Each number is 128 + 32 x the weight over its row's rms, rounded and kept within 0 to 255. Layers, rows and columns count from 0. Numbers have three digits each. The size before them is the row's rms in percent of the matrix's.

# layer 3 MLP gate, 192x64, rms 0.12, rows 21-92, columns 0-63
101:111129097111205125087028106108168101104111086149162106123092120126190147102150137146112111104143188117134118146072141138107077094123099137110141146151208183086112121166140139123137131125157087
110:179195126110126131159148109092097094101098167167125115132146146137148167175069162097076109110170189109148133176182092150118132117174064092141127178114102115098120189172118141132164108151134123
080:122092173103167118131091137135092089134133164163156114144170182154062140166091149131088069127157118103090126172101077120132104107120115101122129103108079131067138203120191181106139153163158120
105:159129130167160160129119159166122155172139131125133173110118101187092136130133138158120146123060148159179186116131161138182099104150179145095116083174163122054184095104166106119163117165149071
088:133131138106108091111086083109122170121088144076130131098159121155158153096126169080156147087047097182192121147124124154151185093087182107114080098111084128134065117130130111171165097138133126
115:090155140111150103127146151163102127093160137122074136127202167124192125161168160131152153131125125174119192145067184095136166154166140123131108121181147179113098129097125099119142164198074101
086:154110112103140086119099135125214161089112127094110164139095070096123098173096086143092149112131099149133089082111120079069085087145140143077091131097086088115146136143178084178140112163098110
107:133106074097078138162107168051080064125159149075102134098126108093145122112133135126175130082215145142108067137133146161080103109135078147148125148114139143113087138144164144091138108159179120
120:107169164112086099164136120161095091100139146111157129109136163110203130131107149136088139117189097153161133236122097119122144114170102120171079177136070150123135136095157144094081121141076113
101:097071138172179136137152128113133127082124135123121192134090111138126112124157054115166132158143037089168102137100121109125087148064119183052097143147128094096138110091122149142119076108120138
082:124119113070119154158088132137137168080137118124095117078136081141118092130152130214164133169141129116121130131219210077135116131127172122087168118119148135127152118054160105120127122089175115
110:094133129137142157130154097075123121103119117104128114089078147084110088134115104057146099155163110153100123164136111120077168102100101134145113132121144066152212144092105140162120214052096125
105:155212154127119111134160119133182092099081160139151148110179133133162126115158105185124141125191151180139109111133117140041136087130116059130185167066151127131110145146119122175165129147115107
098:109152129143171129154152119081134132143066135092081146120085147148158085090112070150123162142176089169146091106167185135182178128143113162087111113141098144092195132099099093129167108143061119
103:149114096119159128107155108148114110133083112114171111116115155159115127091093126131123128140098213083112144125127062126130120057163176123117167155173061118122149124159175240150155113117144138
110:097095100112127166108140114103124075144131133134194107164135127109135119069147125173177100135191157122118159179130142111111150129099119105081102157101075134146132101188239192155123143125144129
101:116150119145136111134187098159141095098144108108105065102100147106157125172089119160124174166141116108112043160144180127116121046137176161099134097123148154081170190092128120126174120110136177
111:147162126176093103148154120124166181164163132185165136090106143131145142190105167151098105089146148194157148104148134133155168103135184094183097151132145097128137106134124093173146131046068112
089:115129094150042121122090090131145102104165117109049125148133106130113140124109116098115150102217068110080132107155136194094080104076138149106114098113100157149101151153110186113082121145106120
082:087160128050147162135126138127155144160166146164163120134169042101135212133121095137173151134135123142128088091118139146144082103151148174079153140140179133075159142178098117164123160121173142
088:133113139160084133063119122127114166093113128098180164110114136096097174151143192157090098139152120144115126095085128160139158142109121183097140118213113090109129173106126137239134088134118115
087:089152129105125138156121158141092122118118131111199146091159145152161141138080145111122130156112158178080166201119112120160142062135113069163101139155061144113117119118204140087135125176191096
101:139114073192167143098181110149203059186145134124138175108117094125138108138146073166177087119154165154110124164136154125103150110125161142116096098180154135135132120116124112114087123094198078
133:212132051166123147128116146078131136142113117121078135096095145148151190107118171189113108108176135122151093118176153162134101065102121114150097116127171065155192132134146168133163128125114145
089:072073159105130150177163140134112119081129140135082065123135145093128109145082130146147086125125126074120116124143103128084154152146083089034094069107134143113092119175133201150158118118170130
071:158169125131120153128121125192181177127179147103121102155140121103126182111159111148078098100125192130113135138093074150125088151112132137080117100169101214130139173106103182155118087146128194
091:138117134088103117069116089116125087139139170138133087107132111086143116236086144139127179082169142104108159080111128128159103142196138075114119134109125133159105133128124102089214121083137156
092:137200119098126108125081122141129112077140146128155135162172102106208137179155196141119134102132082146152119171145174116145066120108098128115090151112151121175124122156140165102050149096114067
080:115172131181160144125135135134135167123155140099100107168081160095192181145079129111131086137152122109145120117097164085138118053134131124118103159085107115110168041105117066168173088166152120
100:115106202153132130106142088143080116105145100128138083161180172151151110136083179121106136129171145134114147178156106120130167160177070092115102177176097162113094064157133112118062157148131169
093:106164115064113120129090136080135115117133125120103046115194125135166157185079095098177122074130111155127148152122139123169081105184057141120169178146169157094124117135134097140124143164156152
109:132184124161131163160142079099162127156120155159114140106198136147127123166141127070100147102174169120188105156160089170150101072105152085147164149092104108101132179164169096143195119142168143
089:124218161130200122164163168103085072129183096117161095149151123134155119076126163118075096134164138114126102199108122117133163069136130075144176104111080138149110122142129113114131120109176132
107:151153137121127155195137142144142130199149105108146156096164114122196212130130127144154109086162159120123061102120110143087119131126117174068122169058175158160109112118130162128144092183113113
090:162143124133108164152119096098129133148111156128134142083202144082142137127095096138133198091121142168237226090141116110161112094115088115156162114110132123088146178133136137145095105113120146
089:118182178111150099133112095145134144142151156091110145174104143113129138155142146144101138101161124113130127204078090137092181139140128171159183151101170203104097153098141181125094145080187071
125:124113084171151184177174184168115080162154085122108174139120144137085170099168097153123079128149140123137145074098155118148097115113152087114094078179073104133181110154145116153155130116071108
117:136117155133117075094169169144126146125125096127100192091082091136172105100109139148117158161151162111123148123043175134175128150104160139081082141082118103091169155065116160080169089095125145
110:142154120105205128155099132148091075096147058098118098175130165141123128094155102128122198066052091190127169138117106109124143098102116155097141099118126183160099107124148124106147144093142087
081:111168141173146085150122075144161155143092123078084078087146157115141143091118096113161135132123108120127110128110123164087159115121105130141101149133173122136054085140099231118083200173124153
096:142184079091096142104090101119142094169118144153123134163101039109114128123111153139124082128135155150153185141138166176085110130116163177162103117084166146084093196128182131095071106139140136
119:122125176131132101084074084159131133113123144103187064141105157156138108083111211108159150130151110068094127154047154124186148148138162129138097078163090119098087110104129135166109152155138124
087:134117101092096039168147140141182099154089185125095071180130141076130165178171149157167096131118130110122118099126132104133137117158153066147168166117129178077139078120131154136118095101160156
085:167153163145115143140133103108161152207130131084107150121109146109139078094128168140137087119122160182125134095075152139078135106108131107255094124127177147086121108092151129145088171107128128
113:121104136113093136122144101074094131114141153104122057149142061143125072115126102138199139140109133082094157089107121063128147174177115214156120108177110102122140072094117139105162094127163149
113:152114115174092064122063128105125116125148116128147091148151153169150109057129127118092120138188133138131082188146068123107099101105144108069132078106135148167102115130176113125126078210149161
119:147099097171136112084101141176142150134124101146189163155106111044119149095121166132125110153169088115092131172152135152163165074113142101108062126174096124160095172067106121135153107182158158
094:117131129099122105181096108136146130147150076115160108186137109183093110135199093136126075116096129109141191050124144164157130155114146177110178140171158113096134096087107122171074156081115156
081:130136130124100174125155096111093150080144128146111159117168083129128129132145046051080187142144157095192150086117127164091099085162129157090179142113117171147150127126077157145198111139128126
075:101115036137142129169167159171088157168155194149132113157107154120117135174140088119067127106129146164110139149118166084193141125133117062063154134137109178077122097148125110153154126108150108
109:166109148161140140171102111115142127080060127139092098138128081183147143191119129169153088101149073123082105085077131114171061152065133142116099144123121086093170088090107129141132115110077133
093:152132067104103139104072125088216173155152169191127133115130083100105168103142102084107128101117114173135158125072117159172116165100113109127109093119147111127116068087100105175095164092122102
093:126138106167106137108094141118136123090141095129185151161089126178118142088083103129147129175141131112172100125093151087181196030097134116177061092142119093153153107124113098169139088097145147
106:091092134119130180087149105118168096157121119041139128157042114125136148147128076124164133161090154150111142138087148148090194172157154139133085171177130111157197122128162130156099157152138119
103:116064145135127165154133043134134117143169129108151146106087109158188103102084188116160074185148176103170080145120133186134121088174121126109099082127106138151119099142144124102098101129067117
097:182113216128098171136134074135108112092166126121122137134058159147118131151137133150104095137132086149152128192101097116066124110162100057096132153144123136175180143140148195097094114098134105
101:131081142143128114175118152119108218145135126129148165170112115108076139190091167131131150141141083127174086154044122119135120079073123142128094137119184108099127093129084165085152101173121166
100:107087111115113218147161113114131079127134089131139186135081096175078197120120094166153098155151136126128166164101100143140163098083126138167146113163077109105169153130184130120175133090084124
103:171136155092142123113145119122152147163177185113067110163138112078123109182097124127101108185206093098121128143140142120161099143188149166163147124142227147146138129112133079162089116138114165
099:152143120122084099073100124161112159121101125140136099139180145133133181088146156104112060135075084144140209169089141133170152068140173172084149110133130115109093075081137156095103091138157132
100:099124130159067127127156130139182130096168142142172132123073090171149161106143111179112097160173081144127151150124136126090176078139194143109132063154155054163128090094151101184141112152121112
085:147149108130098123112152112145128142151158094117089145152134115084123112097162102143138106118070087091042140101102093131079116114120139122045134156154093090113162052099144179180108179082121091
102:124099048088132160135130138190158121099110152116142167109086100151155106115171087173169123104061185119126102180130183132079115078145099156101131111154154120168133125092146085186115133128130084
108:125169144106147095150159090107130143178143106126184189085142105144148156125120104112132163107090137201150203129122098130152138117093141113153121115126058205119158115102147096131092082109106052
089:174097145181119124115136118132145134217151105147166174096083126078076126097081079115156180126102110118129153097117202165146113114150153149103108153064176087079165137152136116159135123102139123
082:089132125097101140118082135132132071115121107170066156157165099142124108108142123184168101082092073105137194137122124148145083065102157153091102090156115121085145153188074150170098144161141093
110:123188088076096165162129089155118127128134074201115125155153172157167170150107138130091118146075115111134150122143102122109136087155134146118082053132109092145117125102134113164121187224136140
093:146179147143158117168137168106101171109131101086173210086144102117078095142164102210145110132159161141156100130100130142155128166123180106186147071160122086147097147087141154110105144105137094
092:132185159116158149129112091137111111154113150078122143138132135081135138197169151141131116077131084118101128137151079185134143137147129104123106106110096200149162200140131210125106206096144089
092:169108168126143148093091131098142087176110112135115138198118126126161160180095198072108113130124157082147116137090139161146167163158075136117112133170104222147163169127090122153106151102120092
101:071111103136128122173127106072121159170124130152152154145110135123158118135084133185169086124161119121094119079170189086075115094124095147087117143192106077145167127071140144117148118159050148
093:122170154181123109138128111160135064114191159144100080099176100121154180126127144115086140097149122165166055134122138178096096177125176134151143156144094191088089176157146149170131111103106121
# layer 3 MLP up, 192x64, rms 0.116, rows 21-91, columns 0-63
094:125130183179160137178136137103105129122166169153145098130138107150167130114137216095107117089100070130139073184074129162096100134153076088146171156081126166178136093145154161110091145129109116
117:137090115186087118154104142136096152091148156157104144093127131132096144169127175134117129099088222137120182096154121147079130149192087066143123143138123155145047139151115172150134170149162164
096:096163128152156137149145134114166130083107159132110146053095095104121069107171077111170160126156105160160110133166161106145158159127173153145132154126216074203111114132102144106098146091082114
116:125166137140151163124118250132205151135104167148103104145103155155078169141118112158124123133154137095126148171081139123119119130122121151094150147193177137133176130117149204151109142128183133
091:113108120120138106153135096151076116137107070172148050163114086115118105107088112127125162192114140054114141074121107176100077164125089137150150123150096117121188090150119149117111186109159185
102:133136129157157130113122112162125139155077095094106216075123038204167144131148114154167128113133132082173082082129154111098103144084144189124091108103109105148108133126108143130184106111105111
085:111177154094088126153156136189107082142161181153146094149158160155113143131158170106084116137164174186159136173139085171135132108143075105110154146137115221135101162126069154153133119086123114
099:112181152156166134112132143197088100141121117073171171098112146102104127125105133176143119159152161133095046152149100147162108147085141159105087231120112150169167157163105102108102128138137115
126:128191121163130124203094162194065147135077141100186153101101056178114128167110108118124106122157129115141100127102060103140086143139075074115095106191120111116138145125138126110128112143108111
096:115107109091134139132135116108180173096159156129055141116066056098104118170174066162145122171129096107163087111137073131109141144108117144051180131181126137167128167123130113116144078128156132
092:133170133167130130100126137098103113097172167017133083133149150166148142118087116103103121057126103151114165156123109130116167138179062138106088119109123195132136144172096084132102107165124175
099:135119119167174077109132160073097141165118112068104136159097149146131123106111168068146148186178113080128059112143112166097156108141098148182068120086131137137068111156086106095142145104155105
086:117087072050141158137135138121088146131113093142097121102121088137144098117128137139162132122089148081123177156086125031096091115128172157135125084185104117138159074061125091158135115099091150
105:123167119121175130164133096089169147160103145135127158114119165103136122034115114102176138142156079147117099090188175161147219161139142152145114096150153138141176150097126122112164181087104095
116:114115125163088154095137173114093115144146109169130093153101137149114072147136056146114116065128077081109179112085130127148132153130185180094127083158099128136159064102161086147122053138158145
108:176103093102131125101170079067158169094110078120180235168101100130092156158168143115074131092150137133123160162096143092143120120128135093103116147140093085135126179160125108123118086092133109
100:121158099159132132120134150112124082125135154152120118134129170106209134085126180081145104156133172143165154165101127165191154168154093098129069141176169204100118148169121179105140146186158135
104:111151166053136100114167081125062134090132112086136157139151137163154120138152151099126092106173207115107087152152111183073104108110107169175138134127119104143098128114153198086077124153158123
082:116168100137062146125169086110157106127168120133057174123119074131104172076131157153079123105140087160099101122155081203089144136156133111084093160119138133173098098158131107104089116181141160
093:065090134121097139163129167137082074072069185079094131116130127124131106130103116108124145157123163160090163120184117103068142115163100131140143149033093078116101108154120127149100148164117162
103:164105131125080118149098111122148113161146129092101083124130107077120110065187078124224099148101153121120096120146117212164116162123112179107123129174121173138132079093091128081171130112136122
113:091171111078160101139193123163127174115160167115154184137191132139068137163104147178076146108147138110167111131114134124191159184095108166113136106126125096122144165201146126097083145098127142
095:091132154109099156147111125127050156045163171118138119103143122142142133172109144155113196092140131106129141083103170121095070120084089091108183176119120109101137088172105123118155066151082131
120:108196115066181130169101077115122118073140144114095187123189136102187126168101129116090094111168137171123100131114125127124089121120136120133099158087156151118105143154191116127148146146079047
125:086144142119156110152184151160089119048059115104105146058118120143092124145180107158167191140151110069081120121144110093089127135102145125142162097133168093159133112096091102103126131111071094
080:142174083169173187150049149148118146100172098131151089118153136104125129128134161098102136112103102143182108148041168136128097117092124131165118070088172128124079137121197136122104131127111079
082:140087088124076096076133173159142158087119143143075118093131104084132112185110117118168157144145119168138133109140109046128092173151148171120165132103143123167079113116070140079184127079168106
087:133091105115125157166176140099086127141123131163128104112142125153109174095081092128121134182107161215108176159086086090139161130095159080136151113084190115122119103126108159162122185127148206
069:089175218134145106158153105086107138104115121137103124118145170105137208112121141137147108144123154175133091125112090150107117093127125146164105162090137101145123053152171115107165103141176222
109:122081124106118153081078144119066096142191131085149111108132094161173118088110155143121133121096102154164140142062118117162110170090074090115095148199173176162116134159112127142075157148142172
087:132112125143122143179105070141152141151123079163167205141079147101137132072199136176145078126083115119149129116129104113096162132108208094139091106124116172142116113090130172119118182097095089
099:066129162168124121163195130187083118131141095143111138161123123134172109132131186128129110171138144132117070153120086110107153069109062110127086177143108082153107145115146104103138101110221156
128:104132128093183172128106127179187098165138134141161158113127142117161183142135100060116139112114151151138167114172198162135070084171152132177130166142143106114113117087171059115138174137117084
097:150127112131119166080162114092079168100110128123096152133098163133065160119117160124155112154093137100122179140110113103101130146122086087210180177187099078125189122093177126111111135143148188
100:114192102103151198143128176108095159146119121119127116094116150174117124117112107130152114128165088095151184127181113117107162092207102098171167080142135071086101171148164087128143109168138080
093:088111109084121078128150148216168140146152123113108165142090092087123127109135101123137076196116108112140113128076101094171127144116090088166097169128139106165168173152055154158166102106167138
111:146140176092129147103090080121152128090154113136093107141103148124144080177100111130085158116149110146060100150172150102131094159192099117119126175181137172070089140095102089096083143162197134
104:087150113129155168150167117123115097100092176088144114113139126091103128144129131047106076140069116198101102106106076191116141115132083144085079087151133152181099105150114133128077091087123102
118:160150099143122191063158126146112104122112159143091155114130123108156149134167141153139085046125101149132094114112161147139126090119188120124107081160179149118113170154151105144100081220179085
079:069145116094141152107152150078117183108188167168159107106150101107101074187090098096111139120122114131208150127124134104165122150196147082151145096142091090146135147087107078151164108144110164
096:165124099128111142124094194074133097100103147137140115123167074137101109096116126157133109098172130150139158111160183093075103086149208164133150120104159132099192154184131182152146158084176127
104:103152132118121111170176085157072105101163151093148122109167177088117118154064162120132144120137108163095133188120122132144217179151103129162161173082130171162118133168142205110132130123117155
103:138100169161176141086182171174116126122101158100150146085114101135151116165155150168140202175106163118140161096183188120166158166141165126157152086133150128188126082126106140182165112119097125
090:106077124145146079134099140146155066081152116156202123096208101097126140171125169133112137091153117128123097137154181104120089157113145124068112078080146115165127164084144139137179075130137162
095:200114112151174179115097145149143161150192096092194154082138159150102134124105136112119148180133106148083158115165193122092139106132143098090131128078143113152113155171141069111102139129055104
102:107170135108067085081106112133116180115090147130121045152121188105168120099079169165144114110180175129138090121156091105175162140138116090158128135139096183082130131152102154125130169136167173
102:101104194069131134132187133106116142158160153099123146073179150134125056127131118126122143116125148138128079162108119162098156119097109124149139167045147135193122096122211120114078176143105121
103:104116103059138118087152103103128092140043119144111066103144167139128148142106200162137151070061061160124152173128097058128106130150115108126113138137170114132125125157097100083124104144136103
088:141122115169120135149088094156156115145119170151175126166092093141123099077142183184155064112177143106078118151155104105121162139068116141144147083166194137131128082121145114114047144134133075
070:111121107148150151124093129181108154114135158152084126201123112129110117114163125164084089136110082104100174093143115061199087134142096084078150085137090148048100122152103153123160101074125122
096:110080102145105199144119130185102141105143140128113158119112089152112180147129044173101081128144087150123131121114081151186119135053108083126134161104116106120170070122111158155146128109065095
111:128157062108129116197155106133081160112157149164152117153164146083130105179128133097114112092111148134184163150163139172091146126145101100147083205087137069178132183113140128077139149165113106
100:147110099090150159163117134059156150173115154128093123164079115154051107123162118151158151152099170129103152080154158066110131102119219130151161080143170105123121119104124129092175121135177106
108:159160111105130083155067152135150131162143178219100128187174112134141138120098122177114148130130131082171120126156088119119112136122106126160161065114197154113058142171097141093104114107161098
106:198062142138122168121080133131166138180135122109134124144101115102094141100146134123132099044086091088172161146093117167105147094151089127126096105109198162158141067089112162094105105090142147
097:173164082178093106147112201112141139160150136153174126128165090124100152171124118118160153116124138145076083085134166139144142150096156181107117096135181103069084122127131049116131117201125111
101:152112117179117128085108112140154184220161120113175179102098128126156154123130136139152109087120109131178130118109136088118126133131161107102041208089124126123102117128110067147116129174089183
110:090086123161150203160125106134095131122135093091156066135125098182089148155122116131102118151124163091112123119125103133082174138122127203149151136190094097122183124174180071186154143110101140
093:155124164123119136112153089115149121158103180140128113117136109113166175129155118076080112150173072123100177104095137090145081127111079071205165137160109162093121094098077102160125174147059133
095:107105063089103118096118136107103108103076118123145136102184130181115175108147117131140116131138054097182175166139159135150132072141169131065181103154168073109148075107149136123119072110117158
100:150169133097089143180130133128057104089148142143108134148131123117173111101065120132111120161148124118077127152155143142152129103153160176192075123194133192157139148189140192125085099089151160
080:142124081125161175098133125131153134083148088130111147075074168098107192080117059128150133108118098155122148193085138134192138108119112111143160151139113089084181091176130154183153162158112149
101:147113115125135115128099150205150084097115143126168162052099151160126058124155149163142103121072140117159102143165160102123133115147114145195112114161162149149157145125197068165080159142100084
108:097106116114129121153101121145130135148090142128143125106183062149083078126194068088133151153112098103095178122141109095204180076112143117090172184117149126164151193160118098126133151143093112
089:139181122133097161170148137158144134149123163151137115095143142018069116108134103102101155082164095115169105133100158166155135107095121083121148059126184139090115141150141104186094079096148120
085:104139145116090136141094164157131083107102127165124151128130138118087094098132123142148163080120105120141166142164126138142070069080125174085090134129196147137128126158084165165061191169080060
105:120118101110124205111090184121092164167138121103112159159143114104120065107138107161073133115114177111152189139120155165162080111083129080122145099157185112118102140145134082158078118171113065
110:097068176148113118168099064110100136137105158110071135123078100126122158109122076120179143157085095100136154146075113097111162171093127131109150079056179142102143157112104148162140063114154124
094:130156149102126115213069117104171189146149139096141135145131114091129191192098125138139136085144121111117194102089089137157178164137105155184115121139153169143113115107073150094098178159117100
094:131107139213180123117135118137141099089102149116123184097206134143113148097185124165129137115135100159108114173132141035170121112063159186146134118164144121138103112128169143165084127101161126
091:190121142086152137086167138137166093069151138049129069158168110136146099100152143112114184168117160067170203140094110130109134140117125124131139130125125195108099108166082107153155139114130089
# layer 3 MLP down (transposed), 192x64, rms 0.0559, rows 21-91, columns 0-63
101:137150173151075092153246154126065138170134139157097098100156113154069117157099163120166132181130139113121128112149110132124147174162177084126119113086101075140125114128137122134168162174131153
124:122096163090154132135202133119110097166138093113159140112127105100146128076152131128158137144137087115106070134072137123152165105126151151160103115130130118173105098105230086067135153112072055
093:128127131110128080082093082193129131144147141122113082172097190156161175114093148102105158107134150103089187133082033094118110121182113131090115111103083109164095168125128136129140101174134153
109:151107101108153116163196128160186202100135172138101143095079127166116135133140112129111090137081130150161149214158144122103143069112133113091089105149172125134179125104181188113089146108126118
089:126183120058125109059089143122050143128145170118157076143129101141097122114128119134111169079123139123107115119119088173129149081167082103094093100159138180088201131175177116136138092130139137
110:126096123113132063145188134156074124085137142097091132090161123162149132158169179139141151121148117166108194157071184094152101169184178097112160124153162170113140109100159154099119135157080099
098:163090083128129065115045117103167221116113151130107153118140067099087113179113098117109160093148171175162104102114130104150107109117132155060146122128106098149126171104137105160118075132117132
097:114156160110171095119143116117160177135159118158148086155117134154129163098134127128113182186128136108146171095100120136080134055116153050166198127130100063125151123141187142080125133103172173
117:083077141122153134105197126145186093126160142148119121135113138067202142110167178128143151167162083119201102161139181123136147153120129140103147138076066174124077123110137142169091158122127135
100:142116158159126139173135189086087112101186102159136101150104159132174126152116117064105142166100107091105086173130091133151084163124135149136131165203130148068132147145096103171125115105215133
089:175146135144151097092138158092155116118177157054153143123144115150098140144131062153160101077159028110132100073145123119074139151142114139087094120182172117129135131112171101171109078115122134
100:131129142106129130162107122137167126122126092114147135127117103176167167095183110177078180081092160162173192131142122093189136123140124097100113162148120165131087106164196124136058073180126151
108:161140094113184083185168081185167104115113137123110137099128126163147104164179117220160117089173166134110160109121147112131110128103157154149163122077131079118112110078118089138130135092079079
107:152148204112150080133099148069147111160106143151125123165094163122120169174140116114092081140146078127091125147216137135165121157138140180132118094131184140119141166116174169108092208110133118
111:120111093120165128093037067163129134131121163105164151107175139140133168078079128108136126152136183124167111136105096162150096118149125115080090201147102167068092145142057158146120146133142131
118:142120077117118144192048147172140132179137128125132123071134129173133127103133066189165116145111136138147108078156127155042117093089178206128143122095143093133140137109151141134105101157126103
110:137086142101160163148058162098184201132127155100126140166139149114144100069147109114120204064097112151182150106140091124112124178114120134144107142105123089094077074155096120151102137162099103
104:137164119021171153144192105096087039145116118091132156109150103142109119129148136102159123114099121089131131144073124145119146135153102159109154134145102136167114126054192146102101116176099151
080:108197114103070134098098150103154124079183166166143111083164067142148132094091140101075156177138085175129102136148068146129131147134122045121081125098123126147128109155099131151171125139147172
088:127070093151065128122131139115051102090066168101105164136091139123141189085164130119149104153118113148057127146147147134068162115111118141146116092097104151108084112153096103134073185163144159
092:196126095123199129175172099140137086091166106144089087172132115117087120080160115121143146124154162102122153118156111136135123068104099136145109186126146218127056123151090153120117089132145158
103:142093133143110163087040109148150149087123121143100092142089134122193090120140085117189094165106120138090149117139115133058065094184171116152124141146132138103119079069100111119166109148164106
097:105106125153155136149165094178098093141176147129092116129187105126186132180091108163158150097196137125082131168057140147097154114192162153124118113125107085137193113120077118092091138103126148
120:052114133078144119154123142129106071147152150136169130111166124087166091139128182107112117148090130134084130157088108139120159152139130133134141154140097163130126139154255169126106098151057095
111:203102091124129110104026092086195157190166168149146159171121163111136129092095138137112103129117112129159106101127179176128126145128160147136116157157102130146142161145177103157091095120172158
072:106102120154100157162184200064173138110140136120083108139113166187151094109137169148065194153108122117124131158162130126128191057160131148143129059149126101141160146107120145084149119113143114
097:136091119153085117056030132117150179115145105122214139122098175143137169148163131101119105082117085118143133078133151117099136128115120088134081078103129062121092111144147151108130145095167147
095:143117145121164113163150116180097076134127166141168134175138138145136129102180117111105080185100137064101090154056096091127155156131171106084087083161170145111169136120086120142099138147201148
079:066094096111116141126178128142138089077111118150154100105137130114147171043153097085122136129099102163101109098179084131116102176116159115143167110100162122161095198130142195076108148156168151
113:131139141136119080103166138153178113107108113173172098216130201117124147184127145131155099137140124128092124147152176159112110089154162149175175135108109118086156133156079140133124167103218160
091:107076116179125164146183132126076067159091138108119094064168118112093054142118097147164090087156164122156068082117120105122136143193109131126112172149119121156124135141169135158138080079146128
109:131130100087169139119143135188094145109137113056135103136107105141119156081128132167142137202067168132086141110093155082118108134146105143091045120141148172155102113121113179127115187153092071
105:166135133139103075134145046102088171114123127073120079132116097165109154141131178170147139123165138132153108141100052140107159150094101070148109102116133176129172133131175222107139118120126159
090:119088150127186061160070165101187086087114123132076125146084129143141139150196103146108128130127115188119137092155133123130096131063167077086125106188099111084122113123166096101098145100130143
098:093134137084158137170147174126178194099144148131129087146092190126102135156120135116111077111161122063118175151154153090138110121141117072145123094113137042136074140112073157088184127128108139
082:164072142123081122135097140085122182162092105102225106157151151154158136122091128091114175144162134159100112126198151153138140143121134154123078111141071135126047127077114087162110100126113128
116:087119160109140114170184204142126105133147101145157077167166156129119188091092165100141140146177176148136137138074138141155160067175154165138121122104130105147153114165134125154186122173070165
098:154153166159138142146125144117124079125134125084128068107092184104099111140139096080112086107067123148090121123171117088051082129082092093155184130172109115141137150161154147127081087194148104
107:116098096081204097174094131150131117118120074132143139177123150100106099109158105142084193124090153144140136097136153122113106166151115138111154127125120176139096103139119149079127241077114185
078:091152117141136146155150052159140131178153125083120124192117167121123153070133124134130096095132139136139144097105134167076170123119128166116130194142190109131078101151124166147072157122051188
097:089165110108091154096139135133169090149118140128149105137062037151126120144127175138133092149145125176157168176120142183156150156106126151167122118174176128083069128078149146062138145143104176
115:155151124126164140158150160109108105149127134141099111125148116115141158175140087157121132174145115165218097139197077142059075155108159113069117155074158122172164125119132139129173131103199155
095:116130138065082082138126112130167153139159136141137122154105155116127196114167111112138097149107089133145113162156084115075124090055117041165114192081154100100109113179090166120109120105167124
091:145144110142134120142071118167143123144081168095098135084121144112203056103106084067068150127155157153130170139104129142075077149120155126136169100146101174077133123118096144110088147085079160
101:132153151103062164104119124175160144098183139136115088130116121061138109199125077103154123150148127118089138125105128098130114214159117169126162134188093191090172143129149125099131069120101147
105:102175153102121148099145107153161044108191136188101172122094148136127147137084112092177143101059144110147188141073098156149165181167101116114122125122107096160116095125115115121131160151067122
106:142140098112143151135147105117112120104127133114133134097137085247138138138100094153159140131133173168156141091144065102086114196115113185124187120112145102114152117172149107109077129064113071
101:072114132133100150074128117126146054166072140120173114076135133139165160122094140133160154095141074170106110170089146094117121094090078063124139151095145159174188089132138112079144117173117132
089:140138123134140115151080101160097135150157208157126099157158065118129047110168107181151131092205160144138160136155154122182187091096130160111156154152145119116131110110144144100072098111141165
077:138133065108139098136175147187120102117079114081155128130130149145133134058138107114138113135115133115103152152168143106134139164136078109051102104159219147099188108137174121134120137044106147
105:142139123101166177177096141149170118112132056212133118147096123153142185205109124177154097126148128162070093105120117133162138130115126078141034117104116131148160128140157144111150148157109109
110:116131061076094095179091138144074198141116079145129076112116164092158145164145101127119104143105111126170078157189143115120124142169159114144050162129126074131152122106136132087171164154131140
099:169131091132147212170152154086143118134144144115130178105099100170099098160087159115121134122129142137111115089160115137146169064140117194197126097147105099091123055109097078132152084147152089
109:092108066127143124139087093122127120144119132089155087152136063129098133138096043168129134112119157159143133078091174098135119108038155154139128152128183079166205116132142119129123113153168099
112:151124155198120138112152093125175113136117111151157169136070051118107121085137192107208133167126112125146106118099114131127173171162152164107162085114154167102091108128119083136134078160150074
096:169107180071153124114107114165118163140099140076053109177097202100129141114137054194131091117138076116119167130104092106091067107140109083125169155146139141145173143108137150133123143150133120
097:112132141176118114131069119150083199131131188086129103143116132118143170138101149155080138124170094109150108078083089112135123132092156134124088150090148114101107099170032138054161150155139154
106:134163146138127117094136118126152077137115144131094146093120191127125055114109104153080136099090108126109173115092137091131151128197100134090077126037128129125114164131045173074167112119133158
103:150094097157149079080146102122147196089116160169148200146151130074134110162172139104105103178183064156091162103140152120073129161121117107182149103121136180120074168117130149124114139139126150
090:133149179123137156077093177159125090166133121108152138170130080092116189102098126060168068161092082102111167152111125108153148122132187108121122155130163135145076103087173126127178163091164160
108:138145079113101141133112148156057126140153167135106136156130047117114113150055090119109054126142160140125140163152133129101125093064119140155097098170125143110163160112086173087172135091161193
082:128096147128117115098161174111126106216115115162080134114196115153140135172176155132202127133153131064109153068071109155080131155095134123079102112111119161106096084079121131168119120108131103
115:141160129133173142151198157145122103077101126180160100115123221110154115062104118110121129153104098080128083087146101171160090125133183118159102123147185092140056145119147097131135144128166127
100:096137147157117170160171132115177095140113116110089165139138193150095071139094098156146122112119159124161140147113124109133076155145133144088108084165119062091102065091082153172166161047130117
085:152199098102122113095103147192110102113098102139160102127121124081101107102137085106120074138128167148079158132100180216095084129112064115088117122085171138135120122156152151120126088114194134
087:101123138108135094136099173142126101073098089122165157147088130107089150106098126144108142101062170096111070131120098134090102093080136121162100145129151073163074079111190179139101193169108151
099:117143127092125099124087103188150112104131115207137074176155148123150165170121139109102150153106072079131102074096045128097132087153100176111084137132127110189116140113082092127151128123150170
098:121073152107136178111113134125174134108079106105079175185183158128136112153095194157100145114123169107113112154081110117138111160119081157143146129040121115096099136156094110141154053113087108
096:155138143145152123076088098201158089080139108130093134158155102133129075097109062130087142141106146118110088152143144184076131111116179136081126045141079133156120138158092120125141127059163135
089:121153148125128085163080082148133179139171124174082092095111137091171123071191111126141146111129074129116084120129127158039129097141127081145086091090173115122167148154156149131141114082097171
100:170101139112145138099112176171125049103128142084092105088135105173170108072159089137172179113124114054129164132128086138128114127162106103130123163075147174099113101199126142155144076141127105